python train.py --num_hidden_layers=21 --hidden_size=192 --num_attention_heads=6 --num_key_value_heads=6 --head_dim=32 --intermediate_size=768 --vocab_size=2038 --hidden_act="swiglu" --norm="rmsnorm" --norm_place="pre" --norm_eps=1e-05 --positions="rope" --rope_theta=18500.0 --rope_fraction=1.0 --qk_norm=false --attn_scale=0.177 --bias="none" --tie_word_embeddings=false --parallel_block=false --init="uniform" --init_std_qkv=0.0361 --init_std_o=0.0361 --init_std_up=0.0361 --init_std_down=0.0181 --optimizer="muon_variant" --learning_rate=0.00299 --lr_mult_qkv=0.5 --beta1=0.95 --lr_head=0.0162 --max_grad_norm=1.0 --warmup_steps=200 --schedule="wsd" --decay_fraction=0.823 --decay_shape="linear" --final_lr_fraction=0.0 --batch_tokens=131072 --max_seq_len=512 --doc_mask=true --z_loss=1e-05 --train_tokens=797600000 --max_steps=6086 --dataset="wikipedia_en"
Each number is 500 + 40 x the weight over its row's rms, rounded and kept within 0 to 999. Layers, rows and columns count from 0. Numbers have three digits each. The size before them is the row's rms in percent of the matrix's.

# up: layer 9 MLP up, 768x192, rms 0.161, rows 637-667, columns 128-191
# down: layer 9 MLP down (transposed), 768x192, rms 0.151, rows 637-667, columns 128-191
# gate: layer 9 MLP gate, 768x192, rms 0.165, rows 638-668, columns 128-191
up637 099:466515531436448528516542446417550436482524513497556490508498484505504440460477509567452560550521537513540519522540508506486499457482523495441436525537481464505495488481507544505517538484429449
down637 096:515476500487501541455479444447563505512452469429503460479474498476511453455535490530532572434517512511501560481487443501505490510521503512598526461482488567485561522462464527510490453494401541
gate638 081:492492531477488581537418465499527427465591457464518431575478512484547521528543512493488520473508492481554579487517522493481478569565443487470495524517487495527491499436465491490494510474470528
up638 093:501425573484524534501481440427506399543520461453455440461520521477521479528554462452462487448490598581420460514511521489483496552531487478507514571498434551493493457431512459475544514503510500
down638 095:523453516414439472424501486445479481500461460551518424476528490438579530506485490504474477564506521532504520523493589449504456534553429485448529507453515536474533563444524466455498483500532398
gate639 095:519455591564453466418434490508454492538473593483434479482538537465538544480489492504521454410486490450443581535523496512467536576482437494461505514481539428532542528494490527476578475550551507
up639 090:511497523577493531412536527492512481494546506498487520460505486515477497459495457495457494633547489546447499434479452531498590528452506519500493506535514493485407482502520498492451487492482515
down639 095:597498512428511485577475502479503494448520502525540471463475508509462462515520480485515470500469461392491419469520534527502552510552531497540473531547451537512469520528500482574541545449470566
gate640 104:483449549567453523480462501512473479495391530495517452444495525520456514487498555565496440439470547513537524508533525529537508534506489543564533487476463495503468486470423476519522492443472456
up640 103:514417504531451500460463486504504560486496506494528458450469557509497540516530536503551409475485579527608558461520507414508537481491521509506577473507450512422553479489580459521493465399497519
down640 103:510527539504474457433452475435479431428529567433527505425471487533471509476488498532488460510526506487543493448530539550478537426493459475495515488494482488409481530505542507487504485444490508
gate641 094:508505465489541561428540519518509501407467432509493522488492490504457471503550493546537453490500438456494497487510545515501444540469503465488585516474473502535447551477461438482449512456465387
up641 089:613488522503516501491484498523572519515465472455477418470542542496532551403432542527578492639545488431512471554531507475463524470546492438470492464510445549519421510534549471483522441539469482
down641 088:542421507490487494546482498499507518498568496497511582499546475482519439491495568483452529604551544462523476480501501497497550533420513455444465501519494426524522470498516554515434616558501586
gate642 109:532557527495527494543525431487518541463492478486475480517473596500505442478518551552483547506514434489494551542510504509530503431515405522488486478474470519556438439518548546528492541535468518
up642 106:530482510456472485502552561522477529513452485544444526516547597516510490472496486455514522582544484526459466511508483491452493512501490531627445501535457516493462519487521497493531491524528509
down642 107:562486457557518569538445482432525472486580465458430476448501500479482487486456484571413522512547547518496514511455489482496417493464464517477545490615536463507454512468520457504483515597505524
gate643 103:467453539555510513522455447540491541497509523527515505566462503441530536504572479502474473556508474482492440504436478548431447499552486516539495470459494521510522554514492536506544479505483439
up643 096:530513538481540519537561497444511469513590561385559459545479516532502443437500469476479512501536481450558579631524553440514545488454504521504619513463514434433549471523498547500496472542544498
down643 098:532515456551397523514473546564505443450565567524518488475528462431522466506488448462512445447559497463465439456435545504467524471495531499456512433420484455527529513495485534498560521494489509
gate644 102:566486559429448450527519507498499502507489505547536520560540480510478502507508491511530473490531507501445538436484457495549390548406522534493476557483525527477567456476492448458533457492492609
up644 102:535583472538463520547541509490550431504440491512513458514487560449494546421499578425556497548467547545561544494559530504498469503514490501524471539465448557580577429471514544406557510525569436
down644 102:432499542538512492459467585579447554511576500485511506495532496524541554439532524457496460462494459531541515475490485541471489545536494430479448492448456416547527583535547445566435472417464530
gate645 104:521530483511560485543473499483421467490483560484526491460505479466562532410541456461464463546506488528546487528484549549455541521420604548499477536470546485431532495489466529517561516482449456
up645 096:552470496441564506479497500488484528586504484420567559496461519556462509455489446485551543523518496531524465485414482520496528551492551543533477425481457442478607537501526503527474459520494473
down645 097:526537489515529507524516500505511478523562429490510534503501465486516415482465492398553568536465497458424545517462475527505472465479478480503482445424492562542498463497514459534559506487493585
gate646 100:446561535524464509487510501442490493593509529375424571448547501469493508531466507449490495565409469595531499534489416503530490510493528458468594405517445546545490433500515495483527478541527498
up646 101:536574502456523508542540555475577469470513537472468506491528558414487441494472528477482481494502509491449572484545557485472511480498521453481501418503577436446542444477457459489511511488584400
down646 103:585521475501457472553441489531514527435511463474543464509479448416530467472450472550480493494476430491614470531554442443504619462478518514538471548496559516549520472491546555511469489428481524
gate647 098:530439451430546451493494495586534479425524481508535498565516554393484461548503551442524475519484573492448532409476522507445439562493447520453433495552526554494489424494439500495510559431526497
up647 100:557444479476516547537528461460587428480485521547510431438458579509513474483527475527498439508531496462431539476518543423450463446512512528475494434475495451479508511586529483505544559494521493
down647 101:558489498426472498483492482502462479413515531508486497574537612524511522541496454442457550516474510529493561467523501398476432431441489500529559513489462530453489545501513495448562516485552499
gate648 097:559426477474509522536473544472477508461501441489542528485455555515497496576461550448449417559484513455437541459437412563504553531441500493513458535482536491528437586465519402510521515490440447
up648 097:415539426477485465557542500489462553536533447476490514448430475522523385501555473448452477494441448577475498443492484526485557443438482513462541579508465526397502473508542509552486491447501594
down648 092:513527534480496515475428509506547494471460532527476526498550496480489469524438449488497510463503480489553512506546444502488495530502492494497508594522532544557506459427523418429569527516546501
gate649 103:532562501528538498485457442520481508490501490521462477530536486480491517530536442498461430454469539537479465567462508542534474488496524608478484573552515507412489528481547469469498533499548548
up649 099:448500512507480461488575529511466453486475513527495456511491633476505496523521471543502522552484544523607500454462458467494461506525526533485461453497469566507496507518442494523477482448535534
down649 096:549499545476466441488545459537464491457468491490576537481516528495422482513512527535511480533475493462538486583552546498496437526484460551520515485516587466441540558525481490499472503425516508
gate650 104:503495478528580522507397527442512489524440557498454467495585496477447463524517481434470531470463562535401405521451490491537425474463510557460494506512470465540485460436478519514494487484464471
up650 105:441477566504553499497452539519499520494457533538503594503463507519456507439544522440452606535573521442505477522558487559446485552534472492440561495521469568488539511511524455503478531483473436
down650 108:508498516461443494480508508552450498497512551438525483484489478506528510427492503554544554419503523464573553531462486523525570566494516520571551553490510556499521532526511454484514429471457543
gate651 099:525507519472530541497443493482548486450538543456482545460473561523418542537477458521468477455431471491482505506493532454491486449473555461423488467452538555514510518550504489500530439435472515
up651 105:476480486488492489441548430478517504464477454601567509464511453458533462498553522448486484527397493570537565578548516441525532451408451488507489496473424492454529524511470453534537525454457529
down651 098:539513571467468527489516479424538450469485458492448460568459502550574485522535466563471445563482485550430518532476524472556495487472491458477500510567495462510456464443559491436559520439482466
gate652 101:482523482388460512478449480460533459526528587539506492472462428439513536456460544517466488470444554492484473520525566499542515503555432483453478481475479445534518518486494559467499440503497468
up652 104:511551475490518526482527515514510450482512505413557481475457489450495541538498411507512507546543484441508485558528453523491501501455456550492464488482511431479528474509575589517566460480466520
down652 103:476475548486452498451469420486490450458541491578504529496522424430495480477499535486447482544457570531504608509518441485546523560416439504487490445505495465492475495440553451477544547582455547
gate653 106:437500487485484536494485479537499485452415476451503513471527496505471482396534524564500511476480497494535461512482459530585455491463507497526487459558487486440495463425496500584520470560511527
up653 101:420489427420454523534501467488559436451451503390507488438505459510532471562487480522455518441514520509488515540512492475528462451471482540469514563444536541455511462525534410456489466542506471
down653 103:469482565526510524441443527427537487432487468484411537494484547446555488489488400523562493438475441451541503496543498529505564502513515533479517470508447485497578466395466438508524405478500472
gate654 090:522573482479486528463489487484485463494540538452486488461492592515476510556490516455491527415477481538572504525573519422492540508505556424468479570500457539516487498495497500483511464581538449
up654 095:576571527469448474520495448485482506485529516508551476493486511548502486508532468505478507383527488500521516523495479472449559508502529469502451471433508475485437500491499479485395484577444533
down654 091:479474545579541494455455503462492491451501537530508550525458468536553518482457538537547550528538511489429463556462460481519472427490466532487453579490489512584532516491470482530507435515541505
gate655 100:452520482535551481488572526453481500457434440499531463538479519483576568504500501552452471419569498485512519463529578516490568526530503533511482540539418467471531553530614490507488540461481528
up655 102:488481452556528503445473526563452618524476531539438523542451526487463457506459561485460555416513517435505522531493471582444500468427520475480550423509473478531478522562427505465511464549507505
down655 105:505397493593494428504426396512503475506519475509486498544529503504512459534466475465538453491529534502478543472514479579484461492482511479467500481503515480481516509467447468434481456437519519
gate656 098:499458512564513476468517507556488529546516492469518495496493492477521560535512474541495514526434535468548501489467464565482468514552529497574534505485476482485512500547564543563508447424466548
up656 100:427380511548534507484528471506482587465472443507441458567588568546512462517532512393499545463524545511521465489527521420513495486472578521458508471513491537431544465447486466519516472545517503
down656 103:478478485481456501436458481533525524497553463500468519442536492547491468508486543511435580480536428555518506572504531486485519508448532590523505495505473501431499485522527506505560528523538569
gate657 095:504517500479515518541518546529490559479530451446578426491489487494529409488475478481487491482513475486543508450462511560483553510574508525519532448567521457554468438537498497488493484508428489
up657 099:503499533500516547517456475472495501498518446445546463495456440474522460578543496522474565399458518498531567531517458499477525434478492528452451452541508524497472494555559524536483534542511451
down657 102:498504552456545602545456526538477531489485460466449483477555455519460467543483513515529586555515482433509540419471478498435628504475533493465492549577492467513540489509507482540453530542479473
gate658 097:563461483467408555495490536498470489511517512489554487534477480448505519379498541543536444546545521506488509530562479583519509510418503579519484447485477541482468534480492535531507454496533429
up658 094:529583413457487509500512483441502494503472474533499530525544518550423508554563491491487473585482503511454559464548498492527576511496441575491501502541507506443493476492477460587444508483503516
down658 096:525420575486529492472502503495509582498571508525400488556538492496538474579465501427431545452559507524471488492566510461543451532466514535451487505563484513514548578509516554551500542483515498
gate659 103:610467538498421504522485521432518531553464422542481559484549455542469490519485474510480491507428456541536523453470476501482517441454499554514571527394544493441472525465551460481521500583496505
up659 099:492502510470537523460381560455508489513474552477412475572536541475477531462476520460531499459520416487592493444526457582499496491481543575492514490480539485564525558447534475438475530535515503
down659 102:501582503556472506447520492490436560517472557518469455540493533463444452494535587564463514452496501456555433480484511478514553517465529436467484502434509546522494530441524498528509451497512531
gate660 106:491476475467477494488425483478470391505559527461527471509505516502527492416489467457514488517536580477493500518511528500494469494437452484473502450476490505493552442488523444505473572509497513
up660 097:509422483536551521532522475480574571538449520568511554525480524531514521498520503581440529499482468517480504538472511497517465511560544557481452542545435463424577502564507489463468451503488451
down660 098:430528538405512475480464519463651499499543388511528481453503506467500533505526535470488456515531508463472554543538498461535508452529474408519463498546527502477493440514443514544460463537441511
gate661 102:537492516521499529462472473579636490487496496543477402503471465518472527492481442479524534461531474441543524476521458519497468507491529507488453518529492429541471493477490480559560520527520462
up661 095:478552487472487522531486556499471464501558583473495475509437544526526484557440523503577456502518518554430453504526484432472482592486456512535542490551475459494463470501528509522460517556476480
down661 099:499500462492459490508447523472508505450504540498511517466565531475502477471516567498517547461465507586522537503450484452522505533541461575488620499481471507460459502526519510480547579566509404
gate662 100:466552511595487559421471469526559488437471490487531477541556539492567449532440530476493502427558514488486582453495426527514520530501465529474458477460481490433526521508526513491494546544468565
up662 101:539439518520451468529548458532446430557509512452488435426503529521488562533543509390451520467405488476535509548479472486528500531496493511464502477535511460456521485521525535485529487446528479
down662 096:480502477464499489483489452510484481552517527447483392550492464514475486493415513512540554542496496379432471490526506503514512456498461509500496438498489515494548466540476514500440589524566465
gate663 109:515483443423455471495484470538506416528499526486440506519516541535471550512535497466525465528446452536428488453493477526432508515455492504526548483529508531459458543586470478595507498476529520
up663 109:476552470440435465543494559541556545531517437429500538526508498548522471534488552437492551540474497475457591531495409522506503524500508508542524494563538508549511482510482514525523530513429417
down663 100:515459484483488453514558504528486506555546483502539564442511453457475450520431585446478527488485531521467507456503493527447451531556548548422497453451479537477538467480568449525507548502494459
gate664 104:484546527516503503559512529487551520530451429487576518496583564513511493486488534516463512554488453481536459509491528558514468421498550539541470582453428628504476494510492478503488558461475519
up664 104:503554509470515526501486538519495500545492514571473482569524547498528531558544490504439459431487540521476521500531531527464464504477462471414503438414420523493439493503529559506546511443505494
down664 105:527476541435582623486480540471512499523535464516546449541482604482450508463505478555469470418486505550536453514491471552427459495543497466517533497466470530535506489510468462478457583489545475
gate665 092:493494496535547453533557538494491489497449502458512510474487546546496417499442562547511515486487449551526523541509559493529430460432494461557492460455525562507515441434427473609489461487561553
up665 094:506499481448480483461495548551490467441531529511458449521440509521491520582455557520567434453445421530547501548453511540500498494588562454468555473467472464528460541433564449507502521495576469
down665 096:441495499563434503483549446546506461556496583503517501468514478496505451480524536470429584538455497499470502470538506496491460496540494557511484471525510559467488490557420494515508566498448479
gate666 108:517533474492439417543483476499634494432631572441549456494557454557473487490541513463507529525514468514491486491519506519526536523496552500535524459536433509544546526470554492472481505499497458
up666 102:482481498430506555525513537474422485519511497526552570501502528477491524556521482536502468464491527483480535522474587495445516452459544530556538540514456442532493504452519523531465474497490454
down666 103:516511409591492529536497500486500452518487497567498504549498421512525593484511492503551447552532537449516505579519518501566411517540524530461517476485481468563464450505436532593476488447492595
gate667 101:453563472459503504561513503479495540516493432503482520512507525431479540450538506521496464570455589514517433524460448519547526563467532517490467523537470510446531466506532440489606412520449571
up667 095:525460475457482586383495533538493454403526507511536495495492392537544494493421388534464504550540540559521470448573528511453480478514555540602472541575478497529508535487438525516592477513529503
down667 096:452510531497531458504551476455524466456565501492465438374490521574384460497492534460497481517530477459475542453493502461512489427480504550451525502563448517543503469525468495555437534418423461
gate668 107:516506563509507576511546490514479511501494534407560466407533499509488496550509450554504554490505436533452552560429496459538585579491446466464443467499469468496445494476535494551522484489580428